Each number is 50 + 10 x the weight over its row's rms, rounded and kept within 0 to 99. Layers, rows and columns count from 0. The size before them is the row's rms in percent of the matrix's.

# gate: layer 8 MLP gate, 1024x512, rms 0.0458, rows 390-407, columns 384-511
# up: layer 8 MLP up, 1024x512, rms 0.0447, rows 390-407, columns 384-511
# down: layer 8 MLP down (transposed), 1024x512, rms 0.04, rows 390-407, columns 384-511
gate390 099:66 40 59 46 58 36 49 49 37 40 59 33 45 62 38 59 56 50 44 43 44 37 69 72 64 61 59 70 44 54 64 55 43 40 43 54 63 40 43 49 60 75 52 50 45 52 45 49 50 45 50 62 61 44 57 55 41 48 60 33 64 60 35 41 44 43 39 59 56 60 45 27 51 39 43 51 56 42 58 72 48 48 48 60 58 56 46 51 63 45 59 38 51 42 44 42 51 46 49 62 39 39 51 40 55 54 71 39 41 48 39 53 47 45 48 62 36 39 36 62 55 50 59 51 41 53 46 56
up390 098:34 56 49 64 44 49 54 61 58 51 56 53 61 55 53 56 37 43 59 43 41 48 57 50 61 38 59 42 62 49 29 61 55 47 41 54 48 53 61 51 37 55 55 64 39 46 59 40 42 49 36 45 55 51 55 60 41 49 59 48 45 68 49 39 64 59 79 60 40 40 54 33 34 51 37 50 60 41 41 37 57 57 70 57 58 30 57 48 42 46 60 77 42 57 65 54 36 66 55 51 36 47 49 30 53 56 35 55 55 51 53 54 49 38 53 51 49 27 40 44 52 45 60 40 42 57 65 41
down390 103:46 41 63 38 38 37 53 37 63 40 63 49 60 59 43 49 40 57 56 41 40 47 49 53 45 54 56 45 35 49 55 62 67 56 47 48 51 55 43 55 55 44 40 56 66 57 52 52 68 22 42 58 48 49 49 44 39 35 51 36 56 53 45 65 48 55 61 55 45 41 33 27 62 42 39 54 44 44 39 56 67 31 64 46 57 39 42 55 56 49 61 56 51 64 34 42 39 50 60 58 47 69 43 32 32 45 47 44 53 51 22 42 58 70 54 53 64 54 52 52 54 41 53 46 41 55 59 55
gate391 101:53 58 49 33 47 40 54 42 70 54 43 51 60 58 53 53 34 70 46 54 55 61 32 55 55 41 65 51 53 55 34 40 41 62 60 67 49 47 68 45 42 40 65 40 50 38 54 49 44 58 45 58 59 40 44 60 38 54 71 55 54 50 57 41 36 45 58 56 55 45 53 41 52 53 61 48 54 44 55 50 47 13 41 46 51 37 64 42 49 50 53 51 47 68 53 55 51 59 50 56 57 38 28 53 61 45 46 38 38 43 51 52 32 56 48 56 48 54 56 42 59 57 68 40 59 42 65 50
up391 104:49 51 56 37 60 54 32 45 60 53 20 49 52 58 33 56 48 36 60 66 72 65 65 61 33 46 51 57 42 35 45 43 46 53 58 60 56 62 42 47 38 50 39 46 51 51 57 52 46 35 34 53 45 59 56 48 43 47 48 39 51 44 55 47 51 49 61 56 42 65 57 44 41 71 57 61 64 37 53 49 47 50 41 60 43 64 51 40 61 47 38 34 35 58 50 56 51 40 36 48 67 46 41 38 51 54 46 51 49 55 47 44 56 46 55 63 52 60 56 44 41 48 54 45 48 43 41 61
down391 100:70 54 60 38 46 44 61 44 69 47 50 66 54 66 45 53 43 46 45 58 56 47 56 44 35 57 66 53 53 72 48 46 38 47 56 28 48 51 39 52 46 54 49 59 59 61 42 49 41 50 41 43 29 55 56 49 41 45 67 24 44 33 58 46 51 42 60 46 47 57 57 38 54 52 52 53 69 37 55 47 49 61 36 38 65 51 45 42 53 51 43 38 46 52 59 36 76 50 58 55 68 43 48 52 36 54 42 45 54 50 44 55 54 57 29 43 45 49 42 49 40 46 73 55 56 29 45 45
gate392 095:59 66 49 45 56 37 39 55 45 49 52 62 28 36 58 49 60 52 58 50 42 40 39 58 48 57 56 59 52 40 47 45 61 63 52 60 50 61 44 61 72 54 48 33 75 38 39 46 31 41 50 30 49 38 33 43 61 49 70 23 52 64 60 69 56 25 57 50 39 36 66 48 58 46 46 41 55 56 47 52 57 51 52 51 47 38 42 45 48 65 46 44 68 53 48 52 44 50 56 28 60 48 48 39 49 70 53 49 56 66 50 48 53 33 29 52 56 56 53 52 69 67 65 72 43 51 49 54
up392 096:34 58 47 40 53 47 57 52 59 54 41 55 44 53 45 38 42 43 43 50 55 48 51 38 35 39 60 53 36 47 43 46 41 66 43 33 53 59 50 59 56 44 52 47 56 61 59 44 45 46 64 34 60 56 35 52 52 48 49 40 59 60 25 31 47 46 47 45 36 57 79 50 47 37 52 58 42 44 58 37 50 36 53 49 41 39 68 52 58 43 43 39 60 53 52 32 62 44 56 52 61 46 78 74 44 56 49 35 91 29 45 47 50 54 54 57 64 34 58 57 50 40 62 49 38 43 36 54
down392 095:53 37 55 43 56 64 42 61 49 46 44 49 71 46 63 43 64 52 61 55 40 45 39 55 50 59 34 51 44 71 50 67 47 64 54 55 40 58 45 52 41 54 53 30 42 52 47 56 41 48 28 57 34 56 59 47 51 62 36 44 42 33 61 45 58 41 45 33 60 60 63 37 54 64 43 47 41 56 45 39 42 63 32 57 29 53 76 49 48 50 63 51 43 43 46 46 45 44 52 48 50 35 32 43 52 69 43 70 56 54 56 30 45 38 44 44 55 56 34 58 39 64 42 49 51 31 46 43
gate393 095:67 42 58 52 48 53 43 58 63 41 58 38 74 61 51 65 48 58 39 35 27 54 45 55 36 79 24 54 44 66 52 43 42 27 45 60 50 38 46 67 58 50 51 33 58 54 38 48 65 51 35 50 74 40 29 75 55 47 46 57 50 47 50 57 50 54 42 48 56 74 42 43 52 52 45 68 47 35 41 40 41 57 60 51 47 41 52 48 62 51 49 59 52 63 33 57 47 44 20 39 60 46 65 54 32 49 62 49 50 49 47 44 59 59 45 65 60 39 49 42 57 59 53 53 49 55 63 45
up393 101:44 59 65 57 44 55 59 63 39 45 51 59 47 45 42 51 39 27 48 35 52 70 48 36 59 48 46 50 47 53 49 46 49 55 54 34 61 64 32 52 50 31 45 57 48 67 42 37 35 45 63 57 43 42 75 34 54 40 44 41 53 47 40 44 54 57 42 54 59 49 54 48 49 57 59 46 53 45 60 34 44 34 31 57 53 50 41 43 59 49 61 53 47 43 68 32 56 47 47 54 48 49 47 44 52 22 42 53 46 51 34 55 54 54 39 44 47 52 62 49 55 71 53 53 26 45 48 61
down393 100:34 55 49 48 50 45 34 53 54 46 49 54 52 53 66 42 36 25 57 46 74 60 51 52 58 36 44 50 46 37 53 58 36 51 58 59 54 54 49 65 58 57 44 69 41 57 43 54 31 55 64 53 49 60 70 42 43 40 43 34 56 45 60 54 38 58 53 21 49 43 48 46 45 53 57 36 43 47 47 71 56 46 50 47 72 49 29 35 65 54 61 57 38 37 53 35 63 58 46 41 49 54 51 37 47 47 67 53 54 46 51 53 39 60 58 55 53 55 47 54 44 57 53 69 59 60 69 64
gate394 098:44 50 44 62 54 53 40 60 41 34 34 43 46 47 46 28 61 48 40 51 49 47 56 36 51 43 54 38 38 40 59 48 41 66 50 57 57 56 64 49 49 64 35 39 66 56 64 40 42 44 36 45 56 59 59 49 51 51 44 51 44 66 62 41 57 45 50 46 41 42 56 47 36 66 46 63 60 54 62 63 51 49 55 43 39 29 45 31 51 62 62 57 44 66 70 60 40 47 40 56 44 31 50 49 38 36 56 60 70 67 63 44 62 50 51 49 19 42 56 45 59 68 53 35 42 46 51 31
up394 099:43 50 48 85 39 60 68 47 53 33 38 35 63 61 36 53 51 46 51 43 50 62 53 24 50 33 52 37 29 58 53 55 54 46 59 59 61 42 64 51 51 70 54 35 52 37 49 45 46 37 62 38 41 46 43 50 37 28 68 51 51 60 63 37 51 58 36 64 72 34 56 54 43 34 25 64 53 49 55 58 51 52 56 42 38 35 61 43 56 54 63 57 42 39 46 39 74 61 37 33 51 39 47 55 49 44 40 58 38 41 41 46 58 36 40 59 45 50 60 51 75 43 57 64 62 55 59 57
down394 100:42 46 53 47 57 58 46 40 49 38 54 46 48 46 50 64 43 49 48 61 34 57 48 48 65 63 52 48 42 54 54 37 69 53 51 44 57 57 44 58 46 34 41 47 55 51 54 49 31 59 36 58 46 42 50 57 40 34 47 54 46 39 58 61 39 51 33 57 58 44 38 42 77 46 56 40 37 42 42 47 39 59 32 53 42 61 40 41 59 60 48 45 37 50 47 34 67 82 47 45 49 47 45 57 41 52 55 55 45 56 66 52 47 63 45 52 57 53 56 58 41 73 46 64 63 58 35 36
gate395 095:53 37 53 55 74 55 66 54 59 51 64 62 50 46 50 57 56 59 34 62 47 54 42 49 62 45 51 52 41 57 48 61 49 49 40 60 38 54 41 58 48 50 31 31 48 60 37 69 43 56 61 46 58 56 47 51 36 67 60 52 70 50 59 56 72 43 43 57 48 36 45 39 43 30 53 53 41 63 44 33 50 50 42 33 47 53 43 65 40 51 63 62 53 38 46 54 41 50 39 53 67 30 58 46 63 57 40 44 50 62 57 41 50 44 43 42 36 60 73 60 44 53 63 51 43 46 59 71
up395 096:53 42 57 48 58 42 36 44 51 52 39 55 55 36 48 65 63 39 44 53 48 41 48 28 53 52 53 58 32 57 44 49 56 71 60 57 37 54 51 49 48 31 51 56 54 59 44 54 49 57 51 31 67 57 28 61 57 53 43 44 63 54 54 40 73 47 32 38 59 29 54 52 53 53 51 59 44 52 52 42 46 38 41 47 57 61 60 59 62 43 59 53 49 58 45 66 53 39 35 56 50 63 48 46 58 53 58 21 25 58 56 59 45 51 39 30 43 52 57 37 38 48 49 53 59 62 61 63
down395 094:64 56 50 49 57 55 61 41 32 58 62 37 44 44 54 49 41 62 35 58 43 40 47 48 60 54 46 43 53 49 49 56 53 49 47 48 43 48 51 47 48 56 45 34 56 70 70 63 50 40 42 39 49 64 52 40 46 52 53 54 52 42 30 67 56 61 63 67 58 58 38 29 44 36 70 60 40 38 53 48 37 27 59 38 44 47 54 61 29 45 56 70 58 33 39 51 36 45 49 57 76 49 30 46 62 57 46 47 59 62 51 47 61 40 51 46 44 56 43 48 49 59 52 61 33 47 57 49
gate396 094:67 45 58 39 33 48 67 58 49 56 47 58 35 60 56 50 32 55 48 47 61 56 67 50 34 54 44 49 56 51 35 70 56 62 59 59 71 54 55 70 53 50 41 52 43 77 65 53 61 51 58 59 32 44 60 37 46 36 45 35 63 49 56 54 68 46 53 57 62 47 55 46 48 36 27 72 34 51 50 51 49 36 51 44 46 62 53 51 49 41 43 44 29 42 51 27 41 65 56 28 51 65 52 38 52 51 59 41 61 41 37 56 50 42 38 49 46 43 74 39 69 50 58 47 52 43 38 62
up396 097:52 59 62 45 61 37 75 53 45 53 39 39 63 56 41 48 54 52 48 52 50 38 51 53 55 56 53 53 46 47 59 31 36 48 43 27 51 44 62 52 46 42 52 48 57 45 63 57 46 33 36 41 46 66 63 41 51 54 56 41 47 53 51 22 46 54 48 75 56 29 55 44 36 26 50 54 54 57 49 31 38 66 53 53 50 33 43 35 43 35 60 44 43 58 46 56 54 50 44 47 24 66 46 58 62 76 40 44 29 42 54 41 43 56 39 51 62 45 47 55 36 49 50 55 62 37 52 52
down396 094:40 53 36 55 56 45 41 53 43 57 45 42 43 50 57 48 57 59 58 52 51 52 46 52 61 61 44 68 56 59 42 50 37 45 44 37 45 53 43 50 46 50 50 55 41 37 34 57 39 64 55 35 34 47 53 57 35 44 39 55 51 53 50 41 57 44 51 33 49 45 47 68 49 55 39 46 45 31 51 49 59 59 61 58 71 42 56 47 63 38 57 55 69 57 46 53 53 28 44 60 64 43 31 56 36 67 57 52 40 43 46 42 43 61 50 75 53 52 51 39 51 50 52 41 62 74 51 48
gate397 091:57 41 39 55 58 48 44 56 54 32 63 63 43 47 37 60 61 30 46 40 27 50 37 58 35 33 47 37 49 60 46 60 26 50 62 53 45 59 43 48 49 29 67 52 49 58 63 65 71 59 79 53 48 34 61 48 60 44 58 50 44 51 57 37 41 41 41 52 62 51 33 57 50 53 39 45 49 53 46 46 48 60 73 46 47 46 52 44 38 33 46 70 68 69 56 45 68 51 55 49 45 49 60 54 46 84 48 38 42 57 35 43 49 34 32 39 55 46 32 53 54 48 58 37 44 55 42 51
up397 095:26 59 48 50 47 49 37 58 45 72 64 49 41 54 43 56 48 52 35 32 32 59 38 42 53 63 73 36 48 50 54 54 52 50 45 40 54 47 27 58 29 48 38 47 29 49 56 50 51 56 55 51 49 71 36 58 57 40 47 34 51 53 57 55 61 40 67 49 45 41 51 40 53 50 48 51 55 57 30 46 51 40 56 58 46 45 75 69 63 59 42 46 39 41 45 56 60 49 46 44 42 62 53 59 50 50 59 22 57 43 50 59 57 63 42 53 52 59 52 44 50 40 69 80 61 53 55 53
down397 096:41 53 51 67 42 63 53 48 50 55 62 53 54 66 31 37 53 64 50 39 60 68 30 60 47 33 53 37 40 57 44 55 51 43 60 55 48 49 59 58 55 50 61 47 49 45 51 46 63 40 46 58 56 44 57 58 46 65 60 38 55 42 54 77 67 60 44 34 55 53 51 42 58 66 41 43 36 32 37 46 49 51 62 69 62 56 34 60 50 49 42 43 51 48 55 55 50 54 45 60 61 39 59 45 56 57 45 42 58 57 42 43 46 61 53 38 70 58 62 41 42 58 43 67 52 62 39 54
gate398 099:44 41 39 53 55 69 40 45 71 54 50 45 44 48 66 45 68 56 61 60 33 54 59 56 51 45 50 60 61 40 54 68 23 38 72 50 55 55 39 46 57 28 62 55 54 41 52 39 45 55 71 39 47 42 56 56 45 50 33 55 51 58 78 34 53 42 55 59 47 31 44 56 56 51 45 37 68 55 39 54 56 46 56 46 60 42 60 36 52 33 47 56 52 60 61 46 36 42 43 40 33 48 47 47 47 54 56 41 59 50 60 46 33 52 40 56 72 35 48 75 48 47 46 33 37 60 57 50
up398 102:25 48 56 43 48 49 36 47 58 44 45 28 53 48 30 34 48 38 54 39 36 62 58 31 58 50 34 45 68 52 43 45 43 53 58 55 47 30 60 57 39 51 60 51 30 39 46 44 38 32 49 45 46 41 63 46 62 63 48 50 50 44 57 34 54 57 49 46 35 52 48 62 36 56 45 56 40 55 51 40 38 56 69 43 62 46 54 43 48 52 43 38 63 49 53 59 50 50 51 47 50 40 29 50 59 50 60 52 32 41 42 64 48 47 56 47 49 53 37 52 44 56 66 58 44 46 42 55
down398 100:49 49 50 43 55 43 40 40 50 36 47 49 41 60 43 59 45 49 57 56 39 40 46 34 53 45 35 58 38 68 62 68 64 33 56 56 43 21 53 50 56 44 48 47 53 28 53 60 34 38 34 45 38 68 47 53 51 53 38 32 42 50 47 45 52 56 58 57 73 51 52 37 50 80 47 55 43 55 63 62 30 60 57 50 48 44 49 41 46 55 47 41 61 64 50 60 42 42 59 54 47 60 48 50 48 59 58 46 54 46 46 67 61 39 51 59 43 65 42 58 36 45 76 62 48 25 60 49
gate399 088:51 62 37 44 70 33 53 40 61 55 40 41 65 42 40 60 46 42 63 70 52 62 42 54 49 30 30 49 64 53 44 41 34 56 56 44 52 58 40 69 39 34 33 62 26 33 52 52 53 35 55 36 44 80 36 52 59 41 42 47 47 38 43 70 50 56 39 42 69 58 31 55 50 53 62 43 38 47 60 72 60 48 51 48 42 65 53 47 42 51 48 38 59 57 56 33 50 46 41 31 57 43 61 52 35 64 51 53 53 43 48 47 51 62 40 45 50 47 51 42 51 61 54 57 52 50 46 51
up399 093:44 34 63 58 37 59 61 77 60 46 51 63 33 57 58 51 52 62 64 40 48 46 55 46 58 56 50 50 44 32 54 47 68 57 65 63 48 52 65 44 65 48 43 51 71 72 49 60 64 48 51 66 55 31 47 53 33 41 51 42 59 53 59 61 53 38 63 48 60 40 41 55 42 56 44 57 49 63 49 37 60 59 36 64 54 42 55 45 55 46 56 64 52 56 43 39 44 64 62 68 44 48 47 56 64 59 48 48 47 55 59 66 37 43 63 42 53 70 49 54 56 59 28 40 58 59 58 52
down399 093:52 33 39 54 54 47 37 62 55 38 50 52 60 53 55 57 46 61 71 71 39 67 45 51 48 31 40 50 59 37 36 29 31 76 60 59 50 55 62 42 37 39 47 52 42 63 55 64 57 23 41 47 47 68 45 45 59 50 43 50 52 36 52 59 39 55 47 37 71 54 31 56 50 67 61 47 34 49 69 41 66 43 53 65 32 59 55 51 47 54 56 50 61 47 43 47 51 52 41 53 52 45 65 45 45 68 62 59 46 44 47 59 57 66 48 40 51 54 41 59 44 63 34 46 56 46 50 72
gate400 098:59 23 48 40 53 44 38 40 59 52 35 59 55 41 73 49 44 49 75 48 60 52 51 39 51 53 47 52 65 46 31 39 46 59 52 47 43 33 58 47 39 57 40 51 48 57 54 51 63 60 55 49 55 58 66 50 70 70 32 61 55 47 53 35 55 61 47 61 54 57 50 52 53 68 48 71 42 58 49 61 62 47 60 60 56 41 44 73 51 53 45 56 29 37 43 61 34 51 54 61 39 61 43 50 67 38 61 32 49 66 43 41 53 52 36 53 43 46 49 61 55 56 32 54 51 55 54 42
up400 099:19 59 42 54 40 34 55 46 42 67 41 42 63 64 57 45 35 35 49 65 53 50 16 25 60 52 35 57 55 55 45 53 37 45 51 62 46 46 58 38 49 52 61 71 73 27 29 74 44 43 41 55 43 55 49 66 61 57 37 47 53 57 42 49 50 44 41 50 43 54 56 42 31 41 59 48 43 49 50 54 53 63 43 42 37 50 49 53 41 50 47 44 44 60 60 44 49 45 75 34 52 53 58 61 62 34 54 53 62 45 52 40 40 40 54 47 50 69 47 39 38 32 45 55 59 43 62 50
down400 100:45 51 64 34 33 41 43 58 76 44 48 45 48 47 60 55 60 31 63 48 47 47 42 60 51 55 64 54 46 42 42 45 57 59 46 56 55 36 63 46 52 57 43 68 42 53 60 57 51 39 67 54 51 61 52 50 49 61 58 43 42 47 33 60 59 34 55 45 52 42 69 52 34 57 48 58 51 51 55 65 47 41 57 49 41 43 57 61 52 56 35 54 43 50 26 48 60 52 39 60 51 46 35 58 30 37 36 54 43 49 56 65 59 82 65 48 64 52 65 50 48 45 38 50 38 47 55 53
gate401 107:52 28 47 50 49 69 53 78 57 45 45 42 59 26 59 58 59 41 59 62 60 46 48 57 58 46 45 32 45 48 34 35 58 64 51 45 46 63 42 52 76 46 52 55 62 62 41 50 52 48 53 46 52 54 44 53 57 39 44 46 46 67 48 36 45 46 50 46 47 34 37 75 40 38 40 62 62 51 48 35 44 27 59 49 59 45 64 34 40 33 52 60 56 62 37 64 61 52 41 37 38 59 55 39 53 40 34 46 54 58 63 40 44 39 39 44 40 50 34 37 63 56 50 34 46 54 59 57
up401 104:59 73 56 48 56 60 48 41 47 57 55 47 36 57 37 60 56 64 43 60 61 55 54 52 53 50 50 60 51 44 57 49 49 57 56 69 59 37 54 53 47 63 48 43 52 37 46 58 46 55 55 58 44 57 48 45 42 43 41 53 52 41 57 55 70 36 48 58 62 57 51 51 49 67 60 45 57 40 63 50 53 55 75 56 58 48 54 47 51 57 59 45 62 53 65 54 36 36 64 38 53 50 50 56 37 59 44 31 56 36 47 56 76 49 55 61 68 43 51 45 56 49 59 34 42 55 58 51
down401 100:56 53 29 41 52 57 55 50 40 50 46 48 47 61 53 41 62 52 56 45 53 53 52 54 29 46 52 62 58 64 52 37 41 54 53 54 44 53 39 47 56 53 41 58 54 38 40 31 35 29 61 47 42 70 37 52 34 45 61 45 45 56 42 62 47 41 56 48 62 50 51 42 44 60 62 30 44 69 57 58 50 54 55 27 47 49 60 49 51 45 54 31 63 57 59 41 47 40 51 68 25 50 51 57 40 44 58 45 35 57 46 44 48 44 40 63 54 29 74 53 48 43 46 49 37 34 37 40
gate402 096:34 45 40 56 70 77 54 60 53 58 64 41 51 67 50 60 44 27 56 71 53 53 42 44 51 38 62 56 58 51 55 53 44 58 36 42 50 41 40 53 54 37 55 49 61 49 39 46 35 48 48 50 61 59 43 44 43 70 52 48 37 48 60 56 44 51 50 48 52 43 59 42 59 70 34 55 47 57 50 49 56 60 51 57 54 48 57 44 62 60 61 54 41 41 51 49 45 67 48 54 79 30 50 45 21 47 41 56 42 57 50 55 57 61 51 46 47 43 65 71 47 57 51 41 54 59 48 44
up402 097:43 55 49 71 67 64 39 50 61 59 40 66 45 59 39 61 49 52 44 61 55 26 48 47 52 48 59 48 51 55 50 43 37 45 62 66 51 75 48 41 52 42 45 54 49 59 68 47 51 48 54 43 38 54 55 56 52 52 54 50 59 41 59 52 44 31 61 66 30 58 52 49 41 52 65 73 49 76 50 40 48 59 41 46 48 46 42 69 57 63 49 59 65 40 62 37 64 41 42 51 60 41 38 56 60 57 34 49 61 62 54 46 50 55 59 58 44 39 34 41 74 62 38 53 52 52 54 48
down402 099:35 36 45 75 57 60 50 49 64 42 40 46 56 43 49 51 49 38 45 55 61 56 42 61 59 44 44 56 52 51 58 57 60 30 66 40 30 42 37 49 41 47 56 57 53 35 39 71 53 53 43 64 59 69 30 29 27 50 59 53 70 61 63 58 52 66 49 55 48 42 58 50 72 38 38 48 48 53 46 39 49 45 50 47 41 55 50 48 49 32 44 66 48 52 45 62 63 68 47 57 75 50 62 53 48 48 33 50 42 59 48 43 46 47 50 46 58 55 38 58 37 50 38 54 64 50 50 45
gate403 102:49 38 60 53 36 54 54 46 51 44 56 52 50 43 60 54 55 44 39 28 48 63 67 58 48 51 47 44 22 60 65 40 54 38 51 53 35 56 55 43 60 31 45 52 58 60 45 46 60 69 48 74 54 29 37 41 62 53 58 32 36 60 33 54 40 36 53 57 48 51 67 55 43 55 47 42 35 48 62 44 52 33 45 53 55 43 52 43 72 55 67 59 48 54 55 56 52 58 50 50 53 52 35 44 29 46 45 32 44 51 64 52 40 39 52 49 36 44 49 48 51 63 44 37 52 59 45 54
up403 101:62 54 47 45 58 60 28 49 61 46 54 41 45 54 38 42 49 55 67 59 35 72 50 60 50 39 38 50 48 42 37 46 55 47 52 48 47 37 52 64 70 50 47 50 51 52 44 46 36 22 38 50 41 55 55 64 39 67 49 58 58 59 50 52 54 62 24 43 70 62 59 55 33 49 44 48 40 43 46 38 67 43 89 50 48 55 53 52 41 46 33 30 62 47 49 43 59 52 54 59 40 39 51 57 45 47 62 57 51 56 33 49 43 56 55 48 41 42 44 51 33 42 49 45 48 77 53 56
down403 099:42 48 38 56 52 56 47 55 50 39 41 58 43 58 48 62 50 54 51 45 57 51 72 61 45 40 51 68 40 73 58 55 53 35 46 62 40 42 35 52 64 57 51 53 58 44 62 60 49 60 52 54 50 43 34 37 33 39 61 61 48 66 58 34 62 61 49 42 54 34 58 48 32 49 52 52 53 42 44 40 49 54 52 38 52 63 51 58 54 64 52 42 70 46 60 60 61 38 32 51 59 64 26 50 45 26 45 55 42 62 54 61 39 50 32 33 53 46 45 56 49 58 50 45 34 34 65 53
gate404 109:44 41 52 48 38 73 49 53 42 48 52 54 49 58 59 48 45 48 46 52 61 42 40 57 52 48 67 62 40 55 53 58 43 48 53 74 35 63 57 54 39 56 55 59 53 50 44 48 46 39 47 38 50 34 57 46 49 51 44 51 34 48 52 39 55 53 68 68 52 47 55 60 54 53 47 52 69 64 61 71 53 58 51 62 44 58 52 47 54 62 50 55 48 46 65 40 47 47 44 39 59 47 53 56 37 48 58 40 57 49 49 45 43 30 36 35 45 44 61 68 54 35 58 41 48 59 51 45
up404 107:53 61 43 53 31 60 43 58 43 43 61 42 37 65 39 42 65 47 64 71 31 57 47 52 71 57 55 45 39 57 70 43 60 57 57 42 44 64 68 62 50 60 53 47 55 61 39 51 40 34 45 47 51 60 39 38 57 46 60 55 57 52 53 58 53 52 38 29 52 61 38 39 36 58 47 61 58 50 44 50 37 48 55 57 63 46 31 40 59 49 46 38 40 47 31 36 41 51 60 63 55 45 45 46 49 48 68 54 59 67 37 75 61 62 40 52 56 44 57 40 58 43 50 57 52 52 61 55
down404 108:65 37 44 56 28 48 53 35 42 46 55 39 43 44 27 55 51 53 55 67 45 62 48 43 56 65 58 57 38 61 64 60 54 64 64 45 68 62 69 45 40 25 54 60 38 62 47 45 40 51 37 60 56 56 41 22 40 52 44 46 49 56 45 42 45 63 51 50 65 50 61 42 35 47 59 48 38 59 50 41 45 43 33 59 54 61 36 38 49 52 67 36 31 51 44 42 46 50 61 78 57 52 46 58 33 40 61 50 42 53 54 60 46 64 44 40 56 36 66 58 40 54 59 43 48 49 67 54
gate405 098:36 45 48 50 61 49 50 36 47 43 47 45 54 40 64 53 41 68 55 41 24 54 50 39 43 27 43 62 53 55 59 34 49 60 48 74 37 61 43 50 41 35 39 39 57 36 37 51 50 56 60 35 57 56 40 56 47 75 51 55 52 51 48 43 49 38 49 39 59 67 30 32 42 43 75 30 51 53 45 47 59 49 39 41 50 68 45 39 56 52 52 48 63 60 61 53 42 35 57 62 48 48 58 51 63 37 42 43 64 70 35 46 55 51 61 53 36 56 35 43 40 56 44 57 62 46 60 46
up405 099:43 64 58 63 49 47 34 49 56 52 51 57 58 66 47 58 54 49 46 53 37 40 42 46 55 43 52 40 50 30 53 58 56 57 31 50 59 57 58 43 39 58 42 30 48 61 46 34 55 36 49 26 49 58 36 49 55 36 63 31 45 37 37 40 59 61 49 59 60 62 43 44 62 63 43 49 55 54 41 55 33 53 65 48 55 49 37 46 51 54 46 67 45 46 56 59 48 36 49 58 60 41 43 57 56 65 42 59 60 52 47 50 62 52 43 59 34 47 35 51 34 36 49 56 44 58 48 52
down405 100:51 41 51 51 43 41 45 52 57 34 44 53 56 60 47 60 61 70 59 58 71 39 39 40 32 34 41 40 47 59 38 47 34 47 41 47 57 38 65 40 32 42 47 57 59 35 53 35 49 51 48 43 63 33 36 34 36 33 30 41 45 44 57 56 70 45 45 63 51 45 81 46 56 83 43 47 60 50 44 53 41 48 29 38 54 62 27 53 44 36 61 62 55 46 59 41 47 38 66 54 44 43 48 48 52 30 51 48 59 59 40 59 45 56 51 42 44 52 58 63 40 48 45 57 69 41 54 62
gate406 092:55 60 38 46 36 55 46 58 43 38 51 44 52 62 59 51 30 58 42 44 56 38 39 30 35 41 43 54 45 57 39 43 58 35 46 55 51 58 53 53 50 60 64 56 39 57 41 47 51 48 44 52 50 49 62 46 34 31 50 48 51 45 55 37 69 51 33 49 51 34 57 60 40 43 69 76 49 52 64 48 48 69 36 50 50 51 43 42 44 44 38 52 43 52 49 40 40 40 59 57 54 40 59 53 52 59 48 53 49 35 49 41 58 39 40 54 46 50 42 63 36 36 52 50 61 57 54 55
up406 096:62 41 59 31 46 55 52 40 57 60 48 30 50 59 54 59 53 54 48 39 51 30 56 53 61 59 46 56 44 34 53 42 54 58 59 57 54 36 39 33 57 51 55 29 62 42 62 40 51 69 48 47 73 55 51 55 50 61 59 35 56 57 48 43 48 39 28 56 63 57 68 52 44 28 38 50 55 51 55 73 47 45 45 53 72 49 49 52 54 48 44 58 45 40 45 69 42 46 57 55 44 54 57 26 34 42 48 63 55 64 39 65 52 58 52 51 48 45 51 39 67 34 49 47 65 59 64 54
down406 097:38 52 44 54 55 35 58 43 36 44 57 53 58 48 74 43 59 49 60 42 60 41 69 44 50 58 66 58 39 56 48 40 57 46 49 52 51 42 55 44 56 53 27 63 55 54 41 48 49 56 62 30 40 56 61 34 38 57 54 56 41 53 44 42 41 72 55 30 34 65 54 53 54 31 50 41 39 79 44 53 39 45 53 32 37 43 34 45 60 60 33 53 42 35 45 76 49 29 42 51 48 44 53 31 45 37 41 62 37 65 54 41 57 58 39 57 35 42 43 66 66 43 47 51 56 68 53 35
gate407 098:42 58 47 41 55 48 52 63 41 46 56 39 29 57 37 46 41 66 44 42 48 54 45 50 57 75 56 43 55 61 46 41 26 59 57 37 45 38 50 31 48 68 61 35 47 69 51 54 40 34 56 49 40 54 59 53 44 59 39 72 59 45 66 53 44 52 60 47 58 39 41 56 52 53 53 64 54 50 50 65 48 38 56 74 55 40 68 45 55 56 41 49 54 60 58 58 37 52 57 76 49 58 41 44 41 59 52 48 66 36 47 53 48 53 46 56 47 54 54 19 51 65 51 53 62 64 60 36
up407 100:42 43 53 55 58 57 49 53 48 36 67 49 40 63 55 49 50 52 47 57 41 55 58 65 37 61 51 54 42 66 61 60 50 62 59 58 56 41 49 48 54 41 52 40 61 55 76 46 44 60 44 42 61 66 52 39 53 33 43 39 46 44 56 46 39 55 54 49 63 29 41 34 49 30 60 55 25 43 31 40 59 44 57 45 41 47 54 47 62 32 58 57 57 48 44 52 45 64 51 64 45 39 68 54 34 49 64 55 58 54 44 36 31 67 42 75 57 49 52 55 41 60 61 78 44 43 66 48
down407 100:57 53 48 63 21 55 45 51 42 60 56 37 46 55 36 39 64 52 44 39 50 54 54 47 42 47 56 36 53 46 40 49 48 64 51 53 59 39 44 44 37 42 64 49 44 55 59 68 41 59 61 64 45 57 49 51 38 37 22 40 40 61 40 42 47 35 58 54 47 44 53 41 59 64 57 67 38 69 39 57 49 52 43 42 61 62 52 51 64 44 44 53 65 48 58 37 70 58 65 62 34 56 55 75 50 52 52 47 44 73 54 40 43 48 74 35 59 47 40 46 53 48 46 43 45 60 51 38